Each number is 500 + 40 x the weight over the matrix's rms, rounded and kept within 0 to 999. Layers, rows and columns count from 0. Numbers have three digits each.

# layer 4 attention key, 32x224, rms 0.0872, rows 22-29, columns 0-223
504504526514558472500448484587527511503559440491497482530507506541559443473512478513496539540463542559459456476549491435567514470505501539495445533530551521494511558522510479461517475492532536459506409495508439513510644476442554465495522471515511489435452468476474537542459503543455420537533579489542546498478494503459470522502482503446553552441438572420510524566507420517569525549503533610473486462532423475566413545473491572537520522500489520529475451595461529525519541438547425520545586505470513434527495537487361482521442477501494516427512443503480489449469501475473549516470493514437520495432514559534481477508498504493474469477534481452460523524548511564524512480558
523512496496502447525572505467526456528421493474507506491530528431478543442536486591530496505477522454444481558473507575533457441431433506491527509552536477491495532507559481535426509526521464494468410510512418546525523485475462516497562414484387456509543517466500495502508465463549562547469538462489488555542443538525455473512524544559392507444536533481533517474468513536527475495491561502581487521438489494461391482618561549477485457480493495495502539546494506516447504499461487514494472505496429545535466494563480483421515528510551496471441494539496573443482536488554461476488554511464543517538488510532467425439536492513493530499500506520546546541492491445508506457549
416498478505526445443507375572500516426448502527472528521512548501525421506471517499513476511492457540519548402463539461527550482500457453506559484482427537563592459438398530533426423475470446508516554494421483514515546513503439515534491580475519635478525484539568547534456485476521538474469498485493485538466460455449453533463473470470520493409540454496429567491491545554396564486485479468499523488527502488460495509493546523477479511488506443534552495492531491500494545525553523467476527509512553475478491446462513505445512571461506490469522569486464509578526413539465536438484489521466463446554531523530486504516488531534454478480476482560504512521473477530531547523519
497439434560461507486496429536472584442529491525544543446550512571522471513493487498441485490519484443586517457495469464514451479451406471505558492476516491549550526543542473466559498539506573467458468517488546554518469473495533527519445569466566517478527528522520542518491505490500444458477476535492522523555477429474472583504499587464596545544571500474449511513390462541508433496520472427512550486455481468500469507453486474533457469580424470460481438513530545447493449565523492402413444472492476544601457476492494434514519573527509476488497514530616444502587501607523513494522456579575549493631485495517566486517560562483505555488508448435550569520482512467500481486581
498442476518486545468551515516456466489470437522544505475515498549470506533525535499503577461524538553508549530487566519559460496434454559464476535483477519476482630578453518525525487552464483498440541421576427453588551515475503516533543588503492535501513497481480511561459431538530535537570476461536511447551559539463492468469425412437467475501570463481474531474506542499528509496508425554439600451536446506517460504435470470482513409455426496516482527481485550530547590454430510536533490531538509450507534505471528491462481529570495477537451551509504515482474533551484522475484500463541505472512476517526517453470528517479514529514531467539458410515475523509565497533526
472538505437570500511493497545515472473480502516496433460497516487540531494520494523570445534538511455515497508501459557486499520488519504492418430485498458456517483457509396427488487482558486567513481439443503590444428504536487506501497481548462491498529504484478523508516526479503591545498495465560558464522497499542559444466503498519520514454462465462511552541502514497407456507429423478505483456538517506548503497544542497539490538506475538549511567513468461471557546410522498521463545524529409503470435545448452382558491480495541493467460479445461525516473530466516399505532567428545482496531522537510463498522401514528556524444455446423506507574543553521525584469475
483506465527496475482473549509529462466466620481482618503527451473464502447492559490521514484518585545542419485480497464524463551531461466470492493446529501450489453564463579487429528461468521483473542551455462505461497555447476564491461469530522495523536454518516484597532516557559527501479559497556487425498451495515478507506504483498577517435494485497521525443467511478550452509485530527480483474555501617496536508483439466517539560565456474577570500476411509515449444519473392537463464496457399433449521469468440557494485487506461470449482521491480426421484462542507517429433476519518463456552543544508513479585436571501482508585493518568561475446518541540490516492461
454522514518499573483595431515483555528561485486504498534529481488486525488488393496493479506489525468587533501446527459538511499459464497499532509539482491463524463558487508467458460515479517517579600506507543457496521489521457492530522526450413443481467450541533470499596491451454497515528477565513425539536466506454459497485493467504560446553457445449444508611541424530433491535456519433457505505504508513482524432521467512457526452445417445441499441438529493535515473596458514499514484461508527474509437433494447588510425477558571517555449435458535604478513430522465461533526495476476550513524583513524490450571490526425550521563552474486466478484512487495493569443536
# layer 4 attention query, 224x224, rms 0.0974, rows 23-30,55-62,87-94,119-126,151-158,183-190,215-221, columns 0-223
485422530495485434502472523565469396460532510476451537495448543541494527528486498446577466544522494493467390479496465415444547471443434515517530540471586429562560399515543539505484544576467500481557572509518507529506444543536462502451571531522551511459518488519517490572494476498523518526505509418443473500510472528544468468441430492435621461498467555511474640414498489470575511471493440505497555510578518552448492479479481434517446525579514522450543405464512506460617478448471476468481483470574441496542600513524419491524441525521489513459542504470565477455402468549458408566497498451567461484437486525491468456498494540412492480548461550410544473473488470497566496518472
529561478521512464401513589466492489513526505427513553462526477502525533517461599516472545469473501485553478573502500457462555550472505496523531498446509449536501519434514539496481523556440568512521506477482510498533464493592523549539581481497480551533509546545535516530506532444474507505537457489495572503576482492492473512551503515536545541485430551435494412511499466449547456441510464535533533525492440468548417453514454481526466445492594523550402515548528525555548477523412547482488496518506441538554477529461508471541408547444430494576497493542477645441598537513494499517485479477466515450462516497512465561513490480539522496516378416467546513473452614497508457472505
451488478512557556479482529465467516535471514462522535499470468500520483511512505550501489505532464588481496465556515493509545451523506528525578529500554482500501467451499508530503518512436434472504525527415466473556460530527485467507532522502466477531492525575525503539475502520504575512451446448550456484539483585481463471500520413481429476551466480482518505494499477501539521514487427568478525502539531448488519511400484447476444470480478498516537442468488601514425491549506552575541397432553551496437509521552483504534533510476505503549523487544480513517435490440425451472504460502495475530496557533538507496470455487474552473464535524543501451540496466482467432608534
545489476600535499509485452397491523553527522581433565501401446473401517502516496475543455502454589478517462506531524519456499525510439545451563438420551545447507467460480515492496524466522572574451442465458489493545423474492519488520490453575496447496444520452465485468520523506611569442461494529518494456462445508500500524484543510444504496396485466524549529421478489460549465538586482417491490483523492375528479511514466519519492487477554472430463493529411591467463470576547500570447548468512547560585498644440466553450521476458527502495461555457477589450483527488463442481468557467414439528525526424511513458476508544442457549517586554521539506508409480482549617508492
532500508481526438535431470506532566487604506473470390617526514435501520492429506509497521439509515523543430421478499480530448424640436477478534512505403526557506439518498490499512528443454569522416545570512499418413541482564574453538510468535566518471487513490473480530463515524502393538536537582421532572511443515475432543505457464465570492500559490534481452500481443497445497548565543443553481519539536575468530478566514546449596465567442510427549500477468467502531526460520406462465468484464499540554501478502537442484586483486398475600539536536574496458568453501465536532472425568450568424581396528497499488422507440504518468477580495509524515461519467501507473437522
486479571493398522571479546484517549506530535568570515465509426433540562501455498519546503608469523521481651458614427586450465439496563554447496516517501487549496519433468466505550561527486448456522535510563515551597537603516526465458461507559462475425468581475482502505464465550475521470408500542533552511484489530484497493553476526502484458522541445581467461526523563547506474590493479507569470597496484439525555521445482515469584523442443528490508554479550515530460527532521467550482466570462596576495538479557465504457572494547523546475594482537453574565501516454473404511444481473517439540444526499610524517467545455627471490409470512522491484476508559499527522516527
568534464509451416401495526416522580475517526520557492425444499474456563533465522538492657514479492508427535504553497512486425507522458451431485540472464448565468574458485500479520522375522551528446523497464514547513455491488488453491492610470559583507556569366506490432486543567512458536486512475417525514483524603493545507401442581498489558509518511514557542502467513520483512534500456562483516490510418478544543568446500459560465536524443460487589547493597450377461491475547523502435469515406514488405503440512482512496566497426383441526511561479420527536534613476563547497444512546522443604516433519455424500446536509517467585539483495497542486468425494548451414601501
521470509543427485552431534586539491514564521601473461509545538521529563454523483530499502503500477503554536526515520494544458461500536465448475495515533487497558563462447533486550500468601472534449555533574528527501461410498526478526532516564535466480513486497590486513533506456493477504470538474510438495448425471519485484430543524452471514469615415530432539529429489414541508494511482489471497605436584506448586500462480487504474399480416489531516497482512524581500590580578457609571479426526489496411509500560442401466555548475488558454549452482568488431511501455492507463591526455453463471569451453529495573522473551491460577520461553521461574423590449563483538516426
422533485449502490489451516589533385396462516481458386409486525517511476534501549494532457517548507511527530506566524460528484467550468434523435568487537455460539442458488534521593498484511528487528530502518489516449521460471481512464466476515460541470461460498475535574461581507566502401433465531507533526482486502483491494439480534500557503456480531469506584504486591492463519524464546500606505464492498468514491520521512454459493502509485492499486547512482459553560579521527525446430532535505531487536527545474437479501437584451503504449492506482414497453479429537490512574507521525463479551507489537407456488537481488505481428499474557405448474503492511477497519474436
496571541533559473542548587448453447507495575458461597518533465451583464505451492507436566503521535497435564547469549572519445538466526490450549520426490430433478482523500585524477513500481552480403500451518548539534439523485535549475639539511511497386451462548531448566586464499526602442436540495495506514541605564451421531528522475526494512540509419426404465498496542439480524482478484555404454481456411418474573475503424495554441465493534520532518459519563473471522484583587528600484468467507559514388508487590503535428534454460452463369499529517467489529506487481517494479490487402480475484479525506438573490595571456509481503552442467505564392490467500451564468470489
427516497494488524455475469433555539473547492567514525443511493504504424501538499464468514605524536563435445459488524467478503529487537468520509535435502527512477503477511522596567463466504521495497453530480527554488467437470478531430511466536490493507551508610518550545487450497533496505503475476386496490424488506381495527437506430552465474496510529525460492538598558592547488503532441532512482533474526461497481478503427446501462512424486524503583479492566495549521484497532522500528484477451522429493573505509469423492515556477514561538499479432529518574450478525487498470550462429567483509441523491526452477541502506528388437501466453548610491542483471515485441541514
512535478574482537466470496375447427548509484584476591462502491462449551605481470490446565581592529540477551504543568525532490520479530560569436464471524492457550445436450517488545537447493494594478528538506449545452475419448465486479437535485481584459523548475401426515546596517490532474465451509481371524541491538496468578456559478423529523472568508577473460484533592477555561471455428435437485508586453444474504544516517488455513453523515444440518437456474565464485557483551478518467452463441548536513498555453404517431418589438476405495612488448507527603471621476447502499479421444546344437484485406426538506528549546498589486608431543564506488556551563548483557562474
530507516465550510496440485517546533548539465464489497567548540565482505410441477415534544494468482331528457489543441454405494494538531486461486388499445467506569483531514545435473398486448473486547533525540505487504561547624507528601473548459486541376545587445561428463495448409398452527544517543439565643484474547560434504548596522461495487500535532450453405440495482494457484525598531518496516603515566569467493538473495542593486619575484481480507465491557442518495492452519457409523525489442471615549531422482586476558550436559402505521451577579544446434580530535436472505475458594468451566535451480609487423499516477601490542462366471411436514490506526575474452464462
445484512527513534579489570483554446475568526566487481444532580516452501509426487569556475542531570501489567555553485480503463484492461536485482480484470481568553559547490510457505481472503540440488453456573449524452530465547486565539513523490426486548475470487514501463484445503432540541478463495530447515579425499535472548484527524429426629490568365498544483566621517458568372436535427490443520549575504469526492455509549403497551460453496477459370564409497532452450514490481559435507481565506496595490518535532436582444498522446501492452569438516538593498508503515419480514402449427436515501546498467570495542393479490453490509520466568410536500502522498439478514525518
502500510529590502489406510485481463523391524553467518528418527457505520547524495471413563578449455544443502431511505468448468465518529462515571566524447497486513525592585496462579522439518511446393505462498439620539510442467440591517460482556445574463472506403536613478582535494520485510421482508480491535504458450472511508529496484472420593485501484560513493420453506592560462520520463534518565507466512439512508495546484504551446491559523530478627479492552539439439490564452575521501493423464478508475554476437519476467506521433448510504540502556546532493537535539489538500481462528509419510497488501478484548541515534489491599466527444593575540535498500521563476568457
477465563530479525579476467500542539574484523426445531478529412581490537518526603505515512481461471393546507477519610557417518532515418533436519539498562430506504516514484557488518549463527609537461564507478543549453491554466461497494587502541541512487467519499492581489561512501494489489478445574583510404464399496506502493520453574406461589467464494429462551504495543451551415588452512520511382577436455506583620484492472457562460450498468502529541473565516538469503502514543470431523478458453542545471493576497520434517577467479588475517398481520484583436492483470493530483550592507564489541608549480447372542462514446549485455507438530577444554445523516621468656394545
533483558465502518475495490526497435494546506547522490534415561505502457413490472510496473539464476466537559472526511474476505527547518478529508527508479482461496495473495494480432448484542481518523492467435530463493456573503554483459438509498496540425433528578533506443502487504439435456441502492493540520505512504476559576533525562518493484469522535463512468517554523426538550577469495485503470555494497457524525525538471509484500485473450535495455528497456501525506471473513504485542502476546460495487545421498513452504457494469517529459483426499538471470482479483440457474527524547530484494551517489527492547525416501517452534539489516450391485488504492542528535578460
502565530475474489552496523477505519538556516443490523511526529487496472568517499502462500540521545544502486478505535536507500530515455519536452481504619499494507482451476438460472587500521472433489539540542475511484517571476456531480451495477530466471470536474534496484497482489413459537478519417520450486498495477486480451523498516513540531535471527499493495442503503447572463527479496505475505510436513463515581563564498506466529526458553480449469508482456453464544452511465524478495534529507507518489517497559506475476537478555477516504530474498491500484491524424462456529460485428545466504508452432492435520513509548531564548498497461501532508529478500471458457474501
481497472557548431462515490443430501497547495516550459373438472456497541483502550493507487501504483602537520497520493464506485475436501499620523507479544477482450500404488407546495502485408511493491494499406493477560449532503450517536533495507446535446502454536483504479472453561525516471489521486556509416442489478566495498470480463509518498508516511460556535492502452494502435571449519523547536515463521423506541555505485564475541515482567460479498498482474451513530537546498440533484511475492531494465482484592473423495512430447454523498464434456497503504462482468517467473488516487476492511508521540534524435485472490525527471530469471477495493514475491539523506487535
539396544506537505538552385461467527482573500525529536551531536416575515470493521504487576563496504554504560432512482528416473507480530552463491500457504492505497495486475546504493532493467489521452446483497555465544541544485565439521489404518444446478393492577521514521484500544487446525569457545563469453445472568557545528538608507574543470402434558459591493458561487542526468540562454506466504484532491493511522537429485483493535498480500560541513530527505531436469476530566424497523520510569537473481500541463477451550549466461540503445459468485557470544361518530478483504556509489502455537524434505476582531545512488456594386583471507442527472544538529488523486480489
560567441567510537528514487516496505449514463463493477504535565577454453444458477456463474514471505455529432516500517522559503539480564494472549516461471525442467519475518489515514467467472520436473478584509459500497551542562560460546476545425473441482526450497521509550444461524439485500420455552540458495472509458453481488475519503532539569487523450462461456578448502545500484496516483512489552427486516488442533543527516450515530545503502459464495555528530509509419483559526476480497486532486510541504548423447535462482466552561460558466528506550521433484454434532565608507483437520509543481518469484538468523449407538464507546460481455471437534537515513537375511547511
497503454493498547557482495502456453475572492544483478509523516443578477439485493415530486452528463479462570514492382532529489425474475418492530513473440523540463493412528470488487500534474477495496524505505524501512481488526506567538486495551493533493528488490508460479496533504505536424431495545514396536470539510515461441487516499568454514514482542479553501490501518502487529540497507526548505398476488461496558495409503571474504501526603560445387510481521479461519553519429485569519471459482564434458514544612466479442504519430507553495558479477477490505465465497543481469499467591504518468470510492497494446468577513451482496457555486446376506505507433524462453464527
555517468568505453474460501517531467470508532551596540513479533512551460526529459554528558482521447486532512506557479509442483455509569514499469502489450503523546528556508524486534537452574524546471464518509454443495432502552515505555503566510523547480515482508500542514468539547521382514484470437501560514471555505534519587555522524417473509537608490562498500475534519491496472504449484624474538491490419439510461460535500501504507494489483466557520503532489440478417480475477502569471613566488439534498484466488528514535488550408561462554506488463431530543454565458478571485504484562567422496528485528517536578548559469580529520524448492494457564501477474461488530548525
542526492446495470497523396477544509433481487520522537539511580453480525427564530479465484509516528531499530505548506487556463520453522561509508517427507578493561524454491497469498486518462580518513565489453513497497533465482529454567457462530558528475485463492460518494509505513449541468450479522439447463513488552454560537512463528486486454477515568481517483530482510483488460479542572427519482625514482445527526479532514417436569446533503515528494445435551496397431514539537520490528475429479588509453438601439479479517545520501490536475547491525563524475521505499500507417474484434506538445493471467576497533506465457534545535498455474488487475476442574541487520444494
535449451475512515464401521459546506508460534492545569525441528532509477422511451486541544505480516485557467593508475433516553489531464567489445530538506461555584501503473524552515501408470497447504525479528518492421408505434494543545556536519455496442483503494524525506494495517522512530509459528518484520408508515451478487428478491528489488514560480492516433542455500601601498473487485382533396567526570500489484474508510491536547537505467457442488489520560491523541534468531508416520529550523371440434478480530536490503528541474586451458501464467536512455604482520425490555498509526481491456532479522546427431461477425419416539464509515486504459448557485547434525447538
459531469497504547458465494466507465511509496481501519511492543608461456435494471554434545413505470481538455509481524531485504485537490548490452586511500448439491458497547529485480534467521508514533613540521523491485461469477436582484576497519549489429543525474474494485516466506497521480500529548470535535491470531473432564414504546458457432534517496469525463521566491508452575509525504468466437472481490448465496453431525479441487445458398564473485461547487530510506527524523547522532565509495538555484563431485501500452461602503510461486512559500445482463549512481486535526493460508596519513511572569490482452557531523483526514560459460447497562489453498498541510543540
496499521532538543490492463465529495497498476504470512511473522468481453520469485480505526511499510499485522471531444529538494518465491467476518478500510551501484541498498470467546496556502550517493462562464478534543487541521481467559475511471472508561520499540477509508468530473469492473547483491510522456536492492499483510499495474549487539496500490480477551512469474521502472497474486538471508486514543469546473479535469491478559470512542516465508493482480503507470439540482518527472505531470457516517543519486500495511550523558510532533487492540519446538464525539482532482433539519470446537506445467481520571505537420476536473486523486525502496550520490549481513489535
499452530505549541492515518585515487574498507516532540429598506569439539567465504457492531532513526522535507506512477491519495435485495475540524489456461520555486425578423479482467548476477536525521492512520611484477428466501577557495411555529554465451492500491433532420451493480544486495470499538561431497520521521467486440455531457452495487497627591527520484425552522485488506443499517461454530461499503514514525460511459497534558511527440462466588505577530530479546588549525555464472546474519504504487480458505487553435578505515501500424629494450489509502532559559516500457545435546462436469518502510529474551478495483488470537487538523511550469487479456551574533554523
494497466468534542531531457504500530390545531483458485468473522479500419516415432491500542487553538435551475538528435496485485501578557455566485514541515506497490485450523452465475451467464463457490489446501591499474580496592516510469568501489460467556481543505547549439522510470558443490425547514498520509567493548480450504485490460514540582499533451462530507491528569486449431479497531472510486502454447556458513442532488599519501543485468476535506560514494559436514499465424474460470455550525426529534504476446549421541522491477455522526556499505562521482480401521459546552469509523507479528495554539516463508524404468469535462517501466524408388583530461532581548466486
501539461509552540538530502547486534516514465518527481501464550484488545494498506522560520522548529477505511512543487432478513465501452521476506505502480451490466515490468476496459463516492449528525523465518489487531415470530498510495529449531413536486573514469510508521482541444413441511522446486512594470499533523482502495418470495422486439474472499542452474524483497472479539476505481571541503564454448490559535541515457485482521400443529500499457553523590464478491527543517441537524474477509455519522524499461562561483497542505424619528491499443517545515540454471491547493482464504477533492489505500538448496460541521503525482580517487473447491513480556457414478515499
444458484460503500483460473456553477428437457579492513470483475570480541501471519481438526491470482513474468425464524550524555535491563480508504506464567500491531479452526493461429489438483505523482532521454552462522418553513501543570566512496563566503460485521494479540503396574526448513492446534434536550533493518547450493557549477567453559411557455455510537485468515497495476496439493531505493515493488493528549421502540550462496505482483526556532480523434554500474550489458500539453464490473546527461469548519485457542499447421515491533579390554444503515561547407488511604504511478524604526449485465486497498546551551539511497400428523514540499602536533444478496456528
549478445552428475545515483406523477451519494549471541563582552468499490506553484429495472506526541519494566469483543510524482463477519562537590517449468483545513530443493390503502606512539525539580484409502492506464555516458473474466470570498486524388408486498459467567487521552488462435465460522539486432480510515433480463543442448451515483550459555459477524469534533476621488471458476576533429451539554498568451484533463453513507435519485487475517431434466566461510531492573550487562508603539539478542471461533414503450516454506476539463429446510434460540549536558555482364480521464500486540527471458487501449414570578609586525533509504499579444497496461482467518496553
571497544540520520479497471536608511467418474448502479519516415446498480539536492554502488491478527479486384499536573500568486545493506506482558463500489512537458474499538487475498508543524578439505508497484522487505498514436542493470564524517543442466516431529486522507515544436516477556473540528371529456507465553357553511423474546480487493470445507517533477450517485462460497495528589452475495545477472521531552507552501465518519460503405487495482505524491520469447489544494548461553586503481515500455589435545489505605497527490491519460570498461453517546581460469511469445522500452429477545525500587482508514497504463590468475430464405579470541549540515467512490475499
484504453563516498579498551461487521516445561525572545427486485504510481472511496496455573542468408523531489492440516512428476533514466518473429483493476444533471497555445473496515492490479466492452448487529469457441536482447477510462566554585497474515538438485569494556489517478481543508523542557514508527472471480495491525506531540529554404598480527410540419487481430515500471416481484504517451513468417478448494527579503547516512489392474538546549485423528494543482523480508484542513500548513468522479495533495495465525467535464470465490485494532474533482568499514514479478583431447492483377634469518575463546508501503515443543505514528500467533472579466488490431514561
457483543441551528493463471453551541521540477527472484495523438521452487476495496533549537524522534516480519477531463509497479475493506497548500555471564552519490515541475514483547496492503508465475491488449519552567480513478468505534512524515523498517458527495423565480535494470505509469462489474540485507472514518522521491576520497493510544434528559492522516470498526490417551524449479426518497479565475509552522503499503471436517462469463507463487487471492492519468512554516524495528511474482550510580462520473517479487545458504478525507463530430478461533472522470479532457478461497468492560484510448515474524478481503470492465482422496503495466530464517519454560514529
529498506530504517532506585495472457476596508534472518483516458409521564575455515560457519431494483568448495527470555507509491492510466525489531442439461459504498552492509439506548411481568514506533564524481501519556531514473491549537553512431449484541490465473527546456483510532502478478556566460547487411438465412437492551479489466429486476520515444496507515519507498487501392443563562462450463504475465503455536467531542514495553546484524511472527483450410468457500423506536525481503471416523514573501486540505524520490476439514476474531519509515560578489504517511529427437524447529459515490500481492519515449417587504504549563456605550522497518474476518469468461450484
525470503430477463543446508474533442483565419503505442432549490569479498473480497480491496442484517509417463507496492485488496468518535512449498551557521433498528472513507478538528442540464501476496432487516449451497482451457492451563425493518451548467553490527520462429520422557513508513514474497470485502389419494465516482461521510495448521538534538456462489504467496477489429432514474504485588481489444463440474552527575503506501596474448501367586505456540472541546418460572508421491470476517585534553442496551517470453478518516503487541497528443461516451487535451417504465491456490521504411455513459492505446558440478442455478536541583586645469427518531465455488525458
446536460465520499493444455464495455477528470552529537451522488608495522495538593514525485452529436488550500498429458535497491485584490525473480521492475532494445549504548516564539519490506501530491467464481547465476481489544473490555483447493549526510523487496498471488524487499571589408530481561575418540488476521526501442526424465512522506540577494499514438483529492546481541419491470465542517430537528455521502505498479519520526554492543505534492525579541511453496569456530488408497421553561562489593439568511501503487497432569492536515483578441527402545484568443501537517492539485543494528501545503598577445529480502521531507451466498539477491468554514479425566555492
557480533564556506500453523458368496541512481555464473410470473480521480528495412526533537588443496558491530514467478471534547552448537447552498489510501479499496562539508528503538510560511497563492415490464529485542478399483528535516548441480473523463465439522483532492466472471477541466471532538478444475463488468467482502440506459473470541496476499438522425441476527578583631508514498451506455572413501460515589549485504485574467502448485467489544453543545507521471490474533465547536506443556548499540507485561419529437467439412433526532490446532591504568481512434500469524536469539451447499523472499548513461541517557498458494568461556491487579519521531501481519519498
507526535542527457504498552482496582503517498473437504524580516488495484446457469492489520505477543411487518545490530503462539478481449424535517522455475448508478543446527453509453484473553578470497457513495499511513466477521519509492496572507560561473529513469473512448484522516557498569464449469469528496506496537543434469482519520472462525454464525535548511477503517457543458499509448526502406481587507511548453556442513561459417435478523469541547504477490472480486525569466502592473468521463479502563541497516405443519523457489517427522480475512531540511467492522515507430532493557487459435484486478494528452509489560538541570518454458498496537526478429500466518452479
466510556471512438443448622509460524533471496492541549490443470502545461508534449455555484478546518525466536480522518483564527455477547447529550533536503486541483474508505509483486558486503466576511515486496610521448429463507512509421491558524469458514557466505557511517549408478466500486513476502486438489526538439436550464410439488516559351484441512556542453489437533509415539541513477472533555534470588498482434491515590545496445539546495504484437475500484516506517628443499530538573578563505481523536559460457505421474579472509555544566531482413549474508487444458378421539485510555548551450437502461407455531548476550431505573553530466389504464458451489534512565492455
464463484510404550513480548438504525450547464444475452539560553442487462564572528494439460534531552552539462517508497559537491482470537480503541533497538450437576370601457530552591455424470544482516457524522514534495439534444445469475555408581500418563489485474445490605504479486535481508433538539478472385505468469487397523546539503513414467478531522381524519545583525507495453437584487492432543476568474479532401409485487542446415516484520488466420557604520530462494561515527591515545511497519462590563528570502496451444563465531493583371527522552414484487519493493584530508453513461539473549514488428508402567499517465494490499539532523471506451486482498542501453426554
461541559528598502475516545501502513580525562485549504457425533499533473544416490459474487473500512525489516472473506462499476475537518517531566467481472536531447505467496509518482425469496486493529540485453540512535593498482532509519529504528461542579507486512558567506555516512465493525504459525509485508530515476474507510512459579512531437477454447520461487540484521508481517545474532503476477571541441492522570520553441517517507485486519572492569477532505532488500512481447485540517493511549514522505509452448469469502503531482567524510502505551505514536452547455478563459469444474563509473515493473470520623493492484515485499502532436519552572477446496526517527505538
498523496571519531507542509527475476576483524568454547490537487481536534440498419574467513499483616473448490437527458465467555491522484592457473383523577519439573515462529568436524533479494514485519529419560535439490396414440495601517462554637418485458417435496467514506525480581486551432469526456510519501551502498463473510455521442461503450512514434494576559494439504485523445504543487531505533557528588438450560507490442480421523455465553491474521477476449443488473518562514540565423508488509465416542535579471477567562493555376415456512498462584524432531544458455409447511535483563531471540505487447470500406497548505443483456496506517513547508551407532501497494473493
578570540488548543565493501485510539475543511512517432422551477512528504470475474437494537495503564519496492534531520495485551565588579605492524448492451458487433490539481507429556520435444527519490500522489536514573508499462498480529533486503515544499574461518493391521502426494435439460423487507522497512500472439535457503561510525576505526517488492500509568498505476490545419449506527433528518489416470504521520488476479472485591503448572481513571528481492434425439495530394527440515536434574476483472419500478524464583545432526490490531438494552507548439531483421523498521493520542497476507468500480490541430451415543578426516500452540499390555520538511496399437501412
517514502507502476506479492532499445469531471601559546463416541461485478604537414421539549449471547486547563486525476523487451501447622502427505484494492497569449458478519418517503467484504530439521507503506530521481527507508489512494462529514460487473541477488542474488456461515412558469521492513522402556597435448454490469495480431464498450528452571505558556499450471502513479600492496472556513514514587549456494475528518508481500410498488439509391498470486546423488504498438503452528480512529501489453602482503499469499498520441519479519504504485490533449485493483567447445534489483489443470452485503439508509492502436508483487452586519433544465541408521467501465533475
497514530471487506535390540533507520469512485580477522479564527469580469490494500579501513478546478494463447470504493528515438602561465475393439471555499500562445485518426479606524449515585524444490531443424483538517488495537487490462494542560519539502521420537460533451480475500449472472534503512483512493511529549526487554496525529451400481531511554547543466483437486540480427433585536529460452537506446492435522601535400471517518442476651504525500500551561456428529492419549508463550528483518518549563488567534542460486530550506535482522523532486522479525529530490509464486454513526523503477516490470569486494540459524467549553434442431560514518430515486466554451473421
506459447491498475526475447561516486449586455531497516546580519528484596530531592511473473497511507450493498508525507530465503527529473455516515507482559521529497552478479550470499581460478495556430480502519584506491510480470540534446503483484524580549462549481430438466483428507461464518480497507450455448461486504520466589474427474526513564479540479463474496537512524483469509554461484424537449509427478495572558509503468429601477489486485549496519503453539440473484519541467502500503457434528564471463543487567450492439472519513487575503488516503527495454426459539524525492517465451477474499483438500585463530541524481513499488554522495512562573470526494566514495435489
484496495535431460451496505551516500510558482574463520502464522483523496575472517481498421474550469535488520466576477508462534531618514471535488501482559489570448460475531454486456522464523474479511541483458515474424487495523443463545481438492510543544607457524467512490461505502467452533530538471549457522542482466474574559562472504512498497547577425377527526474482501554547536507448466528541522513622444487498488511518518419472518467548493460586426421448528467492487533475574508483527460450543539377505533496497547492490463506471527499569529521489463387521554425419523543485524503515570489529534564472478464490573541419487499531464545561473539512435485553499508519545472
447520493510480491526454577538464451559502496498531449466464475517504463564511454444480510509518574446497490522535452477524525517491528487463436445477491456465459575549470484555507574505434474500482522438527438551528473477479488557567509537515551452571511522510508439554504505517441523496492474481472510452488566396493456482544503472506452492642479460452469486507513546470471439463431604495452527487497508506499541485501520499451506453535469433481482523474489464478506525496486521546512486433464468491539520540560434486535485542501493466554540480469592539482476502542477459567447468489509538496437472538444481513492498460407524504435422544512531460481505540465505550569459
491445536498500533477530516485485515538520514587540466480515482513554505476479494483549448516509476542512545485468549551456495565494516493499527500495561551464481466510485486504466495523462499555489485475481556421547509485502432484558463509558479531495506475511492484491504502487533549494483485462464497490516524550487512458506465492490473515493561521534539533543516475494455489463533480495508480509547507512514506515472511485462501486495494475451487522513455489504524469553422576508498511484531507461516474445578501448460507493453500481473499516473487439426514520533511552461504560506490496460552491494568542517507500511548546446571484455561474486521423414498503475484491
497508495527516524454452500462415471575511557558489499546475499534462544541512486485553497469471465491521442549543480415489538500417478456450515536477534483557478423544496510514509586516480474489560533497480520472540440516452443470487505509541538521408460467537494512517497498497498534459482453541486512521518465453497508554497495496519475498520514610454512494448511463475526586560509485488542487587455520440479416440547523486463560560460485488553480478539532486511484434504555483490490472470457529505481464514510482456491481456485521527495558520477466534463490542429442482504599465446522449464437509543499493520463467522519487541463541515550545494495503516444448536468527
479458505496374447483512548466488551494505572530482545555458459453465494489463466521521479510500464458487489489471508434535435476515593508519425417494493495538509478579477504564520477484544483474433540472522497524475551546434492561472504543462503492415538504536515530502467507483469443535446500550484433488479516471486473488512516501449485570548474470532423454480449483523549495506540535516504494483549536524485486514461532429469520555498517495489521508480518470523490431481506488472593508501428447538482514427503517446521497516506511538537520504475527542503540494502484554476476436473571507444511484545495493482431464559435550510503438507503571492530515520493484487500540
476418477507520473504550409504554428509533501521498526548465546519571479455514529463510477556534483431479521525486507549488419480512529498548493506431533429537500502499546544554558570539561510466467450478502467497495452509555501488531536464496482467511450448515453570405466436473489538467543513476565426524433499473469494501535522509490584479544565481498511462546540512492464440464521503441441536440504472421510437531470522444519470516443587487523470509436554547470537562468556568547474522437506458452537426569489481497519539490432488516515439494529538547573466430485504499566476544574520507552455455448533556487516499527486488472513486474508521454575476456510556487542477
512471406528582470469545529499542528519505527491461461461463531526556504501508547510501469553433507538453461475473492449522545520533491527502511555424540532530529509499516540530524584484479475540478537568526465497510536412518494513494482437504516476490548557491446488494465495514525500450505504551600517465443472509442539485568553484492450532472530525514568555452531489582532463523432483546507528488513448491482524528491512510531525472537481511510507536554452491522463488528531498528444483453474521480497556555520519496462583578460404554485501557574528560421522495549570576498512454453448445488490559512483508556519444447574454484521470497567434498508575513471507498487563